Weights of a small transformer language model.
Size: 11 layers, width 192, 3 heads of 96, MLP 768 ReGLU, vocabulary 512, 7.4M parameters.
Architecture: rotary positions, no biases in attention or MLP, tied embeddings.
Training: a variant of Muon for these matrices, 453M tokens, 6917 steps.
Each number is 500 + 40 x the weight over its row's rms, rounded and kept within 0 to 999. Layers, rows and columns count from 0. Numbers have three digits each. The size before them is the row's rms in percent of the matrix's.

# o: layer 3 attention output (transposed), 288x192, rms 0.0686, rows 65-95, columns 0-191
# v: layer 3 attention value, 288x192, rms 0.114, rows 66-95, columns 0-191
# q: layer 3 attention query, 288x192, rms 0.103, rows 96-101, columns 0-191
# k: layer 3 attention key, 288x192, rms 0.104, rows 96-100, columns 0-191
o65 107:451448419427482494472485553474454512451498600466453498510505515481546530537520518463558471559519586492533549481443533519494562520519542556497449472481463575478511473481462469499497492494446534550522506540501535506526500553424467465584449394475525502535470513494549497566482509471475517562495502542464421557566527477463526506482549517457508489439531470545493421510451464527468534490475536595465503461503525516471549553597570474512568534467495534474466570532522491458467496498538498463566476519555513534516511538507467462496539570496445440484585556535544477500551532530440511498
v66 096:458482409519526483583457481469434551487454436480446476518472489510505505492537473475431583503480457445476464507526499497538484552547541529470483529476495530517510513543479478583529492454553447471530518481542454498469505533471483456434435456500524544512532513495529483502477473557478452543440500491510424446440483496531455405507481435499450542442534423551495502490511520568423378496443497452501558516465499486521546419501501487503516517516509503427516540496479501496568558537513533493509534510555446490482494523542473512512493491544532534500552428569584588461575513497403476464
o66 094:467427528477398452401492487507473493444533533487476462515449457479497517508534496468489479486456529511495454529480556439488487469574535573515470422488471416524433527509567501489467482407520508483521506511468546543471561507445600445475549453489514540544542492489420508486499589491504510474511527593559504476508517507447439460501488462495498437447462562445462449524579451490564451480458493495512429506566491545463458566483517536519497470558515498482471522494475494548524536505467502449559536493491482439469565450459505418516469498501499476516535494509498513535498501585531474407
v67 104:481495483551553486456526516486515484515573491458538495515480504492541474548474469480476490484451515518508511529477492497562533479549538512493492436492504495498562512476488439419480477558499464452492433558566526570460438520536500461539489513515435580444482513472425504504551398477501540404461480571500405492452413500489521486447438499505488492436409521527478516479521544470536458538511483466475495500455449480463517530425572413540476508481500493399468509531536485490494487539432440438494539519462557473424520540494502494541451525546543500502460501519535489490428414496582530555
o67 106:527553571514493515511493565468492488499493521448535524467565535516406524489508584499482480504549535572531530506549543565460494526459473492522539583541423490561477490531482503490479480493522437510510529524462462475546507494605519539461506478486507466505532516565446468472448511475413564486516530521482494453569572500555558499487520497462427464480467514373584523491452605525535529511555413503491529415531525538519474438515444512454487560518478471484539478556414577497478510522531518511478519473482473453508531517478450491454526502533494485506434458485481499579532462504498470443
v68 100:453489429493477459505433514424595511534424549364479513566463574505580501522452456529499555462514541426558507425529530504495473514529439500467510525506531477524471490539501476499491494522427496530468558536531499473469435485508496490523440528484485530532576499514541493548488502512456484459462546529527488499504471474498501492534455446568469487474501522525482497476447452510480519550454497491440488527505426449510518525500470447488517496491519509500504494443529526543543454598384556433569501534528539539465466503424551505491596588484522508469500459431473518471480405498466485501
o68 094:527482480551532442548465508486472471475483510473443517518513558482501510533500473460531457488465538565570371418484533537452500544517489555555543493512491443517506507536492506507439460460543519467461567464522574466462558491524530463484463415502450463440507563585544543575481577491473510492543454563532498522447515483503512508466566489470444554550464508496493530486465552519545521482507493526505456455478457471492483534455497486457487449512547540538541480456475550476494519523515498446449479453476536536547551506585436417422477591482539508476451454518555454470494499609496500552
v69 099:485497554438523469422440513490538499448518438477479474523490586541589524554428539456506518482527497552552515495549550559495452452511469466463534555523435448456487552460417491465446498539462481550434470506580463481596509480474464532525472485447537545515513520508416510516491444501437479481477518564487462462555472519487529492490542535516519550471509526497527478458480504494466525509546498525604448474508544457510508496530486460527438484443467504487500444441554548485473473477576441482541502521606436422460486477557534547459488516550546499471499567506544554530492526431490509460
o69 099:480489419458548424580463488425532613476539490501429500495490528440447520468521536520528552512440464553469448497530520488455472515494429470496463515501428482502488449467516531515431491476482511556548548468519504505565527463424485521555489504510490490462479392515510454529462469519510494429516467460498525542517494549483495484561620606574475500501411514509497468528465578499508520518462576524473492613535494436500533507484480451475564532525465520455528519468480499478533549532499513524484504518553506475609468500493450516504504474484574466494457430472504480496502452531468499504
v70 102:505535483464492449474549471455519486544548529537574495486467495556475506572514612585490510498481468596560550517464427566426486474476523457471581553508514525446512456482463492510524456533564480501447472512454495539485444471501554566577561427477532516489509537516487489474488488456445475525507581509531483522494455530528497519477466543521556585567515530460462590538438514481471493548522544571465523475448536458470534526455445479466480483492521457481571466448524490500560518514503424526523512493523488514445452541547509490491475422475516512487452541457474546530527420471564533463
o70 101:552589501517576444493489374479492494482513487508535552447476477458461485466417498441566536419517524531522576485491539491520489498533504503508472572581553433478544499493491513492530515482472548488488473458553513466508527523547410467549505544458448547498483466508525407512485481535446418524466514594495565436538524438491526575461522506455561441485482534517566464544533530470503514488528518502477515608523469458465475436542525506496506482469439507504468499475508500513446477584565576541498448503503455463508501512514565500468486493553523506526529505525439490529526470571509463556
v71 103:546536455590520488477567476503471448556532468535493494454544526517559488492510549480491503586419467477477440473593548442494543522513507450538461459490494539523470407477472463458586508432514518536508513480493540469563474508576519539546528470461478488573435541577477531494515497518451470460544562487493498475518465497504565544541501401438496438534542482455502488516520508550516586501549501527461492536473518498450519431554479455392543509554427497514406507520544508514429497479525533580519532524511528521504473530531487533498543473509489444546449482477523494553515493540486498569
o71 104:442552516526566466421495534479515564394525472457489482504506578478525483427593535457535490537517561456514499558548482552489497457505506557484499433557528467468537481516481472421532538568511482420484544571502434511429548554531506506490541540480501461535452535476556502516553556447558564570474465474504556591580502511486531456482497475505507471507509446519479465534551457535485534466526568561461431487502438535455451496448459426520505517493486531439498533516490508453525490486467443502489593477512483467524512458481481539473494492412473517463488504508455516552469559508502495550
v72 105:495513532503531532454495536452469512468433519569460469488485548493574494484571431477496443550520488506553481493407499564584489497499577512423574541513528484494510507533472504509520375499515517516506408506499549517539521480487498478523491537462496538559489502519467520493483513478512481494454494530538496541486418485518557487502454539514563548503449519519462493464532487566460480547544438459555428412469469472606481525528488505412440461465514451517488464505464537516482482524439482489455473472561431490481506437493480459529494494528458467508491540575506502549512610418454556561
o72 108:439512533463500473564439453470597495468515511532518465498499452498482538526459461537509537512438398479479459493511456442521504567603485500526455458509405523513510543499532491516485547517521471526535498526484501478522497500620487526505543577551483503553498457480522466458495457575461508456525476476483451538531539577558508537473507568420522585486433535456449503441435520474492533514479485499488573525483394481546523496494522515439453524544504561473509530514454433473505436547495541551490517478483473502477542532510441473506547568521508456448532537465489536573522474577501553525
v73 094:447461430473500546512438539535478458523503496474473508468476423462513463463466487499492533546493493499544495467477466537598515472585465526532421427496472514598452522472541489469539584507495451499491480488485454592490455505501479550499475490417479536460536485470528535507525569464471487452480456532518464449583491450414491539525531446579474518522545463555492533505486501536480542543474495488576519542509478537484569487543517495519455533500456511408469547499475545423490531566513479559511484535489597503561499516488509519482430523507481533506550463585451492468488514606469443458
o73 092:487469537532479517467478556559431506457494509494490453497518441486515512499564509394542448486449546466484479501475467415484518429457469503471520507453466564481528522552491474489447454487559529525559455431497483441471539518506523519485497424529470486536530526624468472531476526473477516559519471464450453570467519494484503414495503486462421481470569549497513499492471496563490460514524487409421436464489500463471549466563551482510536451524498514505477497450401530474516561564479546549614508490572533538516512521480569471436504530473476511523419499516508551500510550496458454486
v74 100:450477553472556566500508534540569498498576460545453517506486507490485527515515449491549546515568574542496518503490462538522539457492565551515460557478500497521549508539432470554523531492552503474450507456519460450565481516463451470564487577490493491518562527587467526497534474520449582506451526470595420493467493463448510518543518579529516517531533435529474491505476457526497466519435569430573493481509541455559530515508519507494597481554489525506482497507461493443559488433516438478519540516407530598504544507453582539484454497506491479513473468485519487479502475600534499537
o74 099:489507472544570510518485468471536394492512548415470521495501527482549514502531509530578438521446543506503525408444505417491448505526520443553534552496481478515456520500581527502455507531546456469464471491463482536458483485505495541552441490478546451503500520466486464398506539514528610474519464492475481459434526461507486482530508508536480437479434484486536416517513500554467544451442514428494515525520506544479438471523491557476430515509515463443572523511449450559474603545469518539515458490541482567556519548535479611521541452468528472491510489500449478482525500470517449569
v75 099:486403501526512517503494454535559472501451460486454455478520517448480485524484499542514429525440529452493476480458543457466521467540515404516445435567398503474490579480464556464452496493443507467576513561476492487469530542460481448467542543513520512522487532471473561504518447488473500497486466490359514506514468482472534488512455462594464505505570516494446457523538512504458438577555574514539533527472485555502478545485545463591501472554568507433472500528495434540506523464541494565534475562508481509493519556486590548507498475541516553471590507503486499499485479467484497434
o75 095:482472461522489448571590436473459556496507450426487508550506526557502589516505514481409516491562535487485434436509509534539500486491473497444476505506456534510471433502494555499500520482536473508572475459524425450497444440441582577451507551436517467534522462473530534531497448560552462491501568467546445539505484488501425547507529519438496454471489504563549429470479517546519486554528447524505475419477441544516569510480511468508553474516510548523467518489433516555485488547464544513481529489464512505471461463441501522500509459526456543475443444559492522520419533388516472493
v76 102:489544474557492497544514487499480527603531516477514542579552485536524535577515528394469473517501464444506434492477529503466547490462437545582526493555487450496487460506503490517475563482454546463521498489542603463444589469503450494525480515495442465490543486503503506476547526531517571522507447578457496486485487497469463431583513488554428464540539474526446461504546509524565510519515410541566462555514501492494444517563501479556539548472509493472479518493549470457461451555447464419463514504478471565537489509463473470582538532470502515434495476458562482458487540575538485448
o76 098:476556550562416542438466557488469518447485521477489457498560589477518463515478503549487513497491482469507383522522495576467495498439526495427514563498483589511500498451486507486549582503488499545465593524494468495479569422460527534429461514455509554458504538567533534520454591425480470460485452446498563446503547447542504445511493446473533450543515548453443487511532440502491509460472524524524560474486465507462488492513469542466462452486535515463511483463505494522544521503529516476530508506505535477481496529502465532496529498459531552479444487483537511452430392375533459493
v77 096:529482490511527471428470465484507460426468467518553538433485479572526371501532528454506518508488512496451537489529510530513487525518448498545488503495538466562481498439544431532517513557518483467492526475476495502505459515480584556479436592524476475489556536558441379387459578455460510473477459552534523495491454542581544427493545575483537475502462481474582480506441508498494508460564485512500470441549551467528554577517537570455450462490547469533528485489495498469475451501490467462526505546479475556473494445477500518471537494425493561495480469467498575512457511487499551497
o77 089:545496472464466502564475468526518462559566498547550470527506496516468537509459522481473514542485498585515475509518451504492495462487450537478509502529456454458584455489501387526566428448463563548477513494509559510480545483485508541500519574488488486414482462481425585447543506451488589514489495476503495464469515437574480524495500459515516471566393540515486454533465517416432491490471505422546524500471569545521436468544531523516538453480502475460523543585464571485502512479438507495428488408482461465529477510530531504550525532467491508523519490433500429504511490600531483491
v78 090:522485411443519500541505526553486502464494573419563433515491550425500462495528506523446492452454485498483532481467574559469603503499488482562499567464522460517499492497516525452556479473526514417514555487517490492484557508486527549502480469523462421448513573493485527556536453437533516472477420472483561488462448503507527426464438431475471506485469542472571409522555464595544524468486483445517555559520495527471463468518462424610494409535509536537527487535548498437537528480479478498567549478502526502507477549449502484521531471512471500527505521449504490433523523480498486546
o78 088:479552563558448559533560530455470471466437566502526511576515521512554466509493511583491457533537540500464527433491518557472519525529476566536523508517493505439468506424528451521503473540504486557497505525562401528518539519472519505480517497417550559430417478452453510496442479463560472566511481542529466555465556518467532484497461480503484514421504553445523553543493531435584480538536475529516404472460524535516498439466503555426554475512540521547542463546543478513503493496527473479514470498493453551521560519489470523427495531419501576474471493520483455509487464461536542415
v79 103:516520515447552585507429458476502543497457448455493488484536386474447537523504548489507515444505469512542461506512489536513446498471566529474473538426439502576558459418472516476495542415491518434538473525510547552526506501506520516495522473501499574517481446396451596515507420532556504524508444557491490497533489544443551506496443526515472526550512540512491539461456486476553525498485474451536554476574505495518562598512461508478564523485434510498601477510478481492550503434550506549484512541499514516495534491562557513472448422542499502485541531448556488535566494559490490509
o79 097:442544432436535432490523480471529457523456538473467514478440452438466480440519535461450527475527550402448472480386577521467437440485471433513531546467504531426464482482482556501431511533419554489558480469512545577549517491479441489437513506497487487527584466517422478438411510524530484452479517509445442480494510490486516471501482468490462504456519514516487488481481490455477509472620476516493457495523478521544485550574520462519525487514506492503461458452517553589500466556531514535539488479496459526536497558452460525541518455489532433534540506482448526499430521441475457473
v80 102:487513543474480608543436504481498485412515549512509517478510487429515506479539520496459495543525533503466520568529525529514422543549496514556480447479483475513495515449495512491530421501480493457552494522527551437455516481487476452403545556526496523416554510539453509515472448495594479465501512467431522523523508526586466468448521523525470476587458479508435405500465534497518526477551479484547514530476529502590495423473496514525470496576494526542503484603476514509506461472508465484596535474505530498538512508548448582581458505505450483430491458481454511578533494422500464455
o80 099:519488498442466439528503497511487501480484479527527480481504473479514490495405516565438448483481500462537480498494473499518550542512526478414568506477542594448471471510500475426496451539474477510530424459439467531580473514512572437537464560511510574573462571502482488485557493461540573570462475498543547486554454567457460472554462404529473507481505498584536500475535464510514512584578488504483550497503553585491521501540524544488485457464489473467536566493558471528471529474520530376439465519489495462500531513489475522515521459509516432450475410558497510498515571512513480517
v81 096:450548488502486551477497512446554386544513612495490470571481461528488481509455540511487534489458495526514432507457504439513449526485482494496549431485456545503479499480508519530402490470563477520536441540476451447469481497433482536560493523528580525537494465442468484513549502458413448513511532494467515545448473487568484469492498498472556540508473508484445471407514531514456489573537470465561478495431535471510517505496448497521504549518461477542492477478498503478487542450531493433519415518489588499545494487550495548516436435523580418560490508500522448435549432517466531414
o81 098:404469400524469499565499474468534540452543456537506429458479498492457495487472583509517451456474486509567467479494443439426540427421480520529499492465520484511461522440455516494485487522499431515474459553501391509481459507495476411518541549505480475542535486488495460549474487530506541500521526544429538492560494425513543459528540542489455499480496544512496405471511448533490515458521460494490497499460441551559458508484527518467498484454535472596520471465457490537418467499579598436492521487531592477471432482525533470511477478533502443499556508540458467458463457535499448506
v82 106:533528554502486482499534534499470475480486433493459555455455520477440542473502515532546539476444458521555580441453551505466483546458531556501504490490472521442451532548492532563486449470555501530430525501443471497460507510551508503467457543486511476505476449500457520473449518526449467539499512461531488551509431560458566445501529510508435488525502549536495520495555498571439549508526527592556471449482523510519458516508508533507511554545508528565477458531472502584493527473551596494464453556421551499481450538488437346520513503573526452534468524507491539497540461498434447586
o82 102:533553498535558493578521563491580467463576430544481515540478451501449561504490500473507465488501475490464490569547495538520527483464585470477517410549561516445473469546550574429499507447476434526560487519468495564486547567417461468469497503537518475519483490461531483503516438571580561478536509531541512539458474456524549487455491558510571489472516540490575509513483452506440517475513475464542519483483489499521494512466490443467403495550502565495438531472518424510550440494414580458517469551458515533485460515532541441491538550546499534478532541447508493452487511514450503541
v83 106:532470473463535445438528506470538492502464563579545400496501439511521511508554446551494443505461525466463536416449517469531533559513498558541509477492520538515551494565563510463502537433477567488602503532512507455463530435502532440462505426530506533438484411519440490471500543504493533549492467530510537508484488530445440504501505490519538451497506510496493563491465465494426483501480498479518469468566549452444439432556501496485567412489540502505517468473508466427446514582500563540472522461563569474538515577463484458509516575568482425472550475527509528517508502494444501503
o83 106:491491496518469561458559459562481491499558562479455435528475493430430425572484462518477538507439428458441488574485405525543507507465526535579506447546579508495476494444519549504523547510482473485440517487507533482505482514494530506564467482515518444498468508447426524578517516512529482488569525445504521509535519598545471498441499497459574556464500529430470514455468550433483488469504468438466470487433532553456500520489451504457497469553503528535492553527556482508547398522513466512483495394522505515477503464479552465457521453478485449490479521512490446499500558410456519562
v84 105:541468468478455396548540599494504485525464471439527538458509512440559556429455468577464488486541574490523467481508459524478498499556437438490537518567438475549478481510562528526507477523433417473524455575466523522470518469574517494486553465497462493502519512526482446537434507444491498497503481499468458460575546510502407526545549490494512496466539432491519473551502494491481493575498530451507542462465424508437526479537498539470488526509543489417537503513498541501532477549435452485487458500531468500457481590516536547556453513505439480491495406576470540486493424554502451480
o84 105:543509557561397520456489518489471460484492492471437490462488464528516499466480453438451470512517452476577489488460473467548506483533526488443450488455527467453560522583516471511526491565579516484525473482521534395495486483532494549455498447476537523514498548568544439555499499531477556508493507541494500501541486597514459573423540488487508535505524515526493572503464499550555483445495508539433454483496523498419533414479571505513563478480477452532466529503468483521543534514483525446524510508544452487487508463508577439533531464536440441557449443581624516551481537545524477494
v85 094:529534499501534505466498458507556522484463483485465500579461438512443519517454462456457440478479492556476508474563466483476530514449434482527560565493539513524495486464526527497567523465566505431485519496525436544581495505558425487515505567496487579558488566547577520556513505522546490527418469478545527542495434455494581516489445552502468454465557442430456544456531475479530487486531468531462567523534454435429514536518495543466473531597478474422502539500478502494558496565485479542492498577494525430496532520515537446495479533573467539442499525463552500530481510524572571514
o85 094:554502442486489451535501447435470435542484556510500566496522530482463443532601551551500482555512539448495557541519554543510446525488481543481452490477537539505521464499502514491461540507527507458545529503544576476514443440508485588539554474492486504528524538447471495493477523534481469483460459503507466482461480387573496456525540540490500477502531553532476456536456524475402505533500547546511466486491388504498422457494546447461546510552476541482447372470486481448444448512507430533493478426540525464424511496479477526481552525490511468549509447509497527565592529487502505465
v86 100:577495577494588508576522540476496502533524505572498511468493517493456440517520503457495481584459549562522485455558454460462516505508523557570512477504491458539480521575526435452509507561491482509494544545448493542463489521571461563526463561502500517536503442526407499558507413514520544485493491513471462465535486492531519472591519568482530581552536558424548503574526511480463433511498534500479513488450476501469527492517500547513514471520548531485539510508463429489557500512487467510462477445510418473548552512493571487448565535495511576485487518426486437580525459468492557577
o86 100:543491511475472481518533488496528419499565502450494489474505499489578552450494540505445445512538490478549586468477547506520466524472541474615467509598504488504537512533506486516497546483450544537534546466451542517540523487459556520433501514378392424482473511497543484446495550550525542552536550440516522529492562455579428588480543541432555518556509504483519492481454497493454522545576516562481526444552550488493490522479495489412518475542508526533553558523486491532497511438499509503557520517474454429480513535496534563524492445504431483450481466530479558523529482483484526525
v87 094:480582502479453497524506514475404430438540530487459589492502469500518494507476532502532396485554515530527534552431528488478458498423516500493546548539527536512530515481467497500482483483486508495497476552438537591485480498538414478503552427456508544448559493505520454547516500461465499520513494540529522509550438470485497478473487390489558504516509571454450535594525450561565540502507453485577569508422439525502446456504496468507541470479442551559511451509522542458453551500445485460463501508524460477526540491419557504484458515556529485468450514442524525527591522548493485464
o87 097:488512498520487511525411512404501535448390481485478545491542448510509489489549506452475526442480528407497502499454509522488466540518490503546549544543552461436433472484555470501500522471512469545514540442478531511486492430588519490525510537513465480521379484569490464498490460452460450533528486532521525488505527455463514459438530531518447522495495554391407511483464575521500516525456544549477517549549482464498524461497481526464509522492476508585492474503490413609448444502541603499540511508531500502492532545507480514555463479520416489484484520518452585513464491505545431509
v88 101:494500559480464529425544514441600456511429507497542481507543488470441510428474514476545468535536577456517495499502449516532400520492543510528531488528451505518520487481509530480540454594434492491505543472504594547508434530470496525515548503494491450472459564510481478500495478552481518502490440535578474508459488510492448497418563434551515481486484518513548514461468496448529590495521515458439429478551428520499516519568523445455442523498524516502506431575535519556556494502545459495527466511565544506550563499452530488468595510574486548498542533502489447506388514494498480479
o88 098:506484502487513505488462547437497548592459470473490546442434482520478457534449455502500578457457520495493453486461453571560470492470422515522480547495527515531559472557434453515413488510516434518482498468437464467544512581523466485521402545499426396548541522540579557497466449480527530543498435423496460488509470477474429545474476537520442550587511538500466495511511563490466517488528489483492474460486526533478454532530498563510470499495501522499514495474468502379525523529507497528463523504521509533536467524513475562498532539505369526537511471465466426560539499506496543523
v89 092:529505478447522465558525528531450488495592517506538519473520470585532496487545541447490479542489490479459490496479505551522509476519438378528514462485448412579452499482503498520475514481466492557524487492480511479530497518455503502449555526574416507531516565464551451500492486542475500469471533490450515548493399514461522511423470516625545501478562518567483434519479456504522537452547499461556546511519567558523516551525474506584496403437497509538557506457402530436545489513516496513429480446474486538469539520468455525469456466490474528434507448482550475513559507510517513518
o89 093:514553577532578497518523459479470476537560487495492494433556513457559482478522514553437462462464498438538497513496471510518557463595452477466516491486489479478503459516473542486552549526479561548511480554555451528561576427475534517476466543512445481488511533536478522467495523441512473552533455425518516510458509516536487506543502476532569536433490517461540507535476508479520514551396474460487534551508531492499528508555628584540573538489452497528568560466440525599472458462535549489494481487447521531515505495507511503463445487477534586587487463546527488499477564490501435442
v90 096:559493453464475529498395573442530533579571454501506489535475512512470549499451432573533483580517550480513543472511547541567512435490572450485481540504507436502495569537498502458566496496490479491494524461408456515451531478513531446493494391527508476485454505508512463550469489517516433524491465440563465523548481524534527483529525505482551521532403504601485516540548497484471520487438509467509547451513475586477514542479511492468463480553475473489590576487512562485510504528463532445521449512524431508505459461510527494473465540460501489557551484481537478524567524561493416540
o90 094:445494583491462571493514501507462435493417476462424550429554545415507590540527446461527468477487485466510551473465505447474500476515437540588527435487455499480501508544485454552484451474496498522540511478489501514443457518496466427520519492541471564634540534533565419457506526528480470502577503453552535466486489536499492474477454529475517574447458510477469542514439538457516439525490494465522465519531469482482463516480508567500442546533515505538491447476516477479618531519414530545460496560452437498509479538520553474514495504502517482469472516516517520475551492500508604509
v91 103:465467553438465533517512423465504463462505465562578437476454482548516558469495530461502506514536526489462497472380473515629496512427442447482554533518491474506499511571541557424504514515552488483556525431489548529491483504506510457495524474548487511511465481533485474499505541544534497504487441521579566518470454564401478572447457514534584482471524444403534478458509526490487465493544534498525477479528503503488543491523453506518557436548499471483542510518538497509535428520452521489552482455525458525541527581476535512526598500546517470482465532446507493508519479398532547515
o91 105:509505487478463521499522464448469406577506437458527504492483485486546524542525549575464536471505489533485513495521495557496475485493437506545414512543542506425456396489608531587533569502526450575492505481455495500496446444540459524586474521465441459483526508483437464471491471490514467482517492467458471523614524522516511475490479459492483522579385489471489525566488479478502543482473467495574484486472511491483470532452459593467485467523466525499537535483530482438499447552530491489534468453536500509480532499527539438409483545481466527544558461526506430512462527532519578562
v92 100:505465501554580524553568493536434462541530520433437498590500504551508471575485537503597506523549506452509447493543480441537534455546483465496583588494462521482545479547514454554452433456492527436502543562515456471581457527496497553517499557533484470551509454472438492461550499506506515515520581495492530508467555516533463539525459493471495412620496463568496527591548453515551463526488500461521506575490529513454469447471468466513479526473465509514534475492499488508461568488550518487490486500477521570489492518524483488451456444434535569481548497472542482556461450535479486498
o92 099:496545480599591422461485536465563524518531548490442569488562557525489472442502507425516539507488495569504510475441496469452480483479535483588473473479497463533504547482448522501535508577460601504494543497577510500460485464448488457507523499526526445519483498424533518519425560483514524448513533441505536501496553458464540478569474489492487437462489532519514487503591527469480408407448497505514566430500474553545543583493437471522604493493580457510528495488517538508484470468485517455497509515538494550437509490500513499411489462461437457495497509479443510474544468509502486502
v93 097:542472485541394545499477532471436587516470542494521503481497407472522514440527481517565490501589477497493474479541482538541431460457465480458490518489482596542518436453515416500533502502519540502572444451435543505494527539474534487519536508508463481499409540519565520475518519489569509467487500471549511465501522474468494497518506528536477443497459470517531537474453465511452541469533546550449468560439442464540476546498458524498505530520545472545528465446506563570470542480469398520605450472486515541481481462542529452491497586519520526519533552541465436612501451508482527510
o93 096:497517512451550487461555524493521496465440448492515556491514503564449466512447496437524525462525503450544458383542482545494474505495514445506548479541509524461474541537445496579537563503481572559511410511508566501535540538592491550517462442504439531541516617532461545538512477509478473542513481515497516510485481488479513399463458566470481466490466494611497501520569469510538448496501476515496521461465519444482535534486543513511455532445547492523467444517466469439592540483484457565458476511536492547494520534464510490531479528482564492501568499530547499540512513600549577553
v94 108:498544453509566513509504450465548512486538538483477548580439548526499573545444439448457530570541438445511483535524438503523463523474539492521469521551518472584464469477495526496503543500494489501534540518526490567445505473521496567522503545524537449536494483417445545571579465467523492479480449528439498474480474572483505507488449490464502512558466424499562541591528568493489505581496460477508456514475476545472515460511473519444532514462497467486534520478478580568488446483506561539516533509421516473545549502487484478510544419506532485522410442472461414475586419502520533471
o94 101:503483468560510480480488490487532451524491467489536472500505557384486483438555550539515516491525559533523505507444553549458552500493507540476530521518570558528505444460511494520527472568506503446586480469530487496485453526501471457512485482462545472464495510543536450522460639546542561524506510485530489515517528504489487521462476447399489465510491500460418536416509430548553517466617586534501561511546486479520458550479547600467514496510516511531471483581512514483472504517529551509497546571482622479496555473500515454460495562492472515537526469459473524453514509511491415481
v95 106:472459484471509543531517474438447416537542462527497540535454525519402494555521450527571477467511505465538520528547436380502535452511521525474474561489511486530466500553496548456468531417422459462479502491517521490533501537584550495443442523513480484529407510469478496533505483551520509451497424474478498501539477505545585521489536499532550442603536559465524526541500560485526423473495561534495489525569437518502466438465517547436492524499508512418500512517484495529566501489437491485503561483522457432562465463540548486554526497563511493524517548508564486456520461476504484423
o95 106:562527480483553533518449508537507484424464529408455484473508518603579510518544529502420524513485472499453514463541603513460486504527508512512540558516521442486507530453521489459486490503502555446550505458443592559542434493473492481490501470503513446518528534514539452478527452395534495399505520492557522563615463475459467514492571501414459474606472520523474517508550509488463488528490510495470448443423507522477506572503461529540489474480523485511469505473535517469520526495519469520446508567559502507468480553538522394483553505515459553494530444437475495519516501451524536515
q96 104:492548461515432499562456481509462504525573487486568521527481480523496444535433580553514539474525444505456477507509462470532507440437530481488516503451441487492518492530527464547526509543446508470485500538491572529513457507620495486481447431514457457519525545501548448464465498540510499560467444502420510529553463431466548504445532492518569515491518548563488499455513460519502483478504400503538510429422495473501506453526441516514438496512514456520509507513468471490524449481442476495407434577448477519541599534492563586462454593490489460454529526514457511419480499473498516544
k96 096:487485515449526520473569512556518486495443529499483539522565524472486486519553422477557480484464532514588577486549465544502521494542481556480542447506535437481480489471558430473531518505531472596507523478517583512556464473437463494396633491508548520547490491505502500516587518528486516478437474464540509481562515489530530439471570486526480473554486524508518460507516539440572477487531514523511483519546515521536521537497461532489553435531555532512507488518487600540519500426520603560489537492510493512474509523508479493498542472566511548560491440459542440464510576517592472455
q97 108:481530462438472506528456490470498454495479464532537486485511412540577596527499507501473489434448477448537554543482513483522540544470520522487474518543536561456545557442443545451504549455440523471536552458425552520549477457495468553532503584514501512445516429500498477531500515466543515556478447500499516494483518445555556482546477530443494487562508471534518439587410517527440454497470514507550538475427542441456608560414525509459560444559508581516500496489409468467471494530493493494428527510484489540441523464492494516485508470539496529484479568551512470491515493511434498513
k97 117:417479531478465531559493481506456557514481460551540461553419519552522474539439479516521504425545508502545505524506437454536496533418455514509503525483523511516533530490445574474533471501465538494487514574461535488519502501514487565517457459488514499411508553450454526521436543464477506563524361540427481492511413499506553489456474477454546514418503482559458573451515435463561463516503488442518465489405447484433525504479552578483454519477496498504487521539489451497591548454472501478482464513506420546563502536465554489492449563566536498507490535520511481480485491515516537480
q98 096:433514480550527506597536510390506476505479422540533518424496441527509465519456579504533530483452465487503502474472515492481539496472481515507471570514536577550482525472450500513511445540495586444499446464502559523560469453507466497453481476420494478550568433474433527478451493514433422527504502471502576493494513410490507551463498507451507539561505488532498436491464469499542470478453539524578567520503533445507527497458537533453404498551508520467545482554469537430534505541483474497468471469479469472531481515530533491486513575497473418578477585533487513518508448454508530559
k98 092:396511509484446536519497430451536484461458495512448527543569479519524506524469497463497500495547530527472477501525508493452519486402496611489538483517474494447478552469556514585515498544510491535490492507560547520491428519578491522519524480588563518498502484450469460496525526472463515579395434493501564420519511509537502485471442553442539484484474514559408515547507480422473525539472442494417498537553506553431509525526418518549503513504545441522516460467479473563483500503530516465504513550485445536434540513477532528534542421496485493518579498446492518483424540462488511454
q99 099:558522467516563507443475567474551520498442462510530539527522540468457609468570460521583438496490524531522557462462514516466462527523576448492513502499490541488502499484488524492400499538512499588450484438512470486456503443499489506487462444492525552487511512478538485554502492432459426483556470516551457484493532520461493493588486458442477478555502502470602437586480582472438505520492557401535554531505531493439504480489602460534492583514480519510485516495492500484471559480508517536554533509531567462456460460588479518545470508478516478453434499553515429500496493499485481498
k99 097:539494506495473551568514503494476486483492515497522502480522484513440418492462441541493531473509544474550468553490541564414492549385596503507422463506416556543508548482474551469535456495597505495471447533527523504488489516509473538600546508466463439522486518438431470522496431488451495483474505455577512469473507523436481567436470408513489447535519501549452471516476430459468495533499433490542525493445472519529514451433515510502469482542425490514580506496503479466511575532496443481479521500498431539496450517621489503511460490500496537504489494518534509507559425552488505459
q100 084:505451551500463462431518409501514401601442536484508443483521453490526514434462464475482489521492532482567599503508547446448456501502460504542510482521484499481522490526485448451522464460490485510538489474462495476487537515484551555603543517554577488488582517548454536546477523504464487494429477538434456519453474580513529531543503444448502476461583573459509522525513505481513506514491535467520506503493484548528448518544550467543485485515542527479501483464563487503504543524498478544499484485527432459458515433510416642443553478542537469511468486523461452528517546525551439563
k100 086:531476548467529501529456370489469468510474548462566463537524527495460486511471439528455456451489526555512411475465495450449535570507510575467528454500425512486515493468494486539506519578487557510475511453499526378500523449494441471522481437505414486497476477477500483581568515438505463493486431518563527507464492507482525505513492514504551463491552479503488494538461428494509488624502476461490522489484492469469480496454497504544507487482510522552531492539422387512486477491535495565496441513505498505502484531478560527461457574468539538468514595553579507477467457487421552449
q101 093:523508524423520531514533482538505489514524477523535552369487439553493485480471496509452555512480510482398568510534477497578542512539439543478481516492575425462512546520511542446514496410525543522517513535496525506486542493471518493467495593471506496549483447536572508389492579508520484503508519545502525537477492436563532459473457508459489482466471488507473473474514557405503519428481468480480396535503542429515537537565534503495541482464521500441472477486583569462523521539571519522566514474555523478545526449467472496540487476547485490498540539503507415572506526455535512551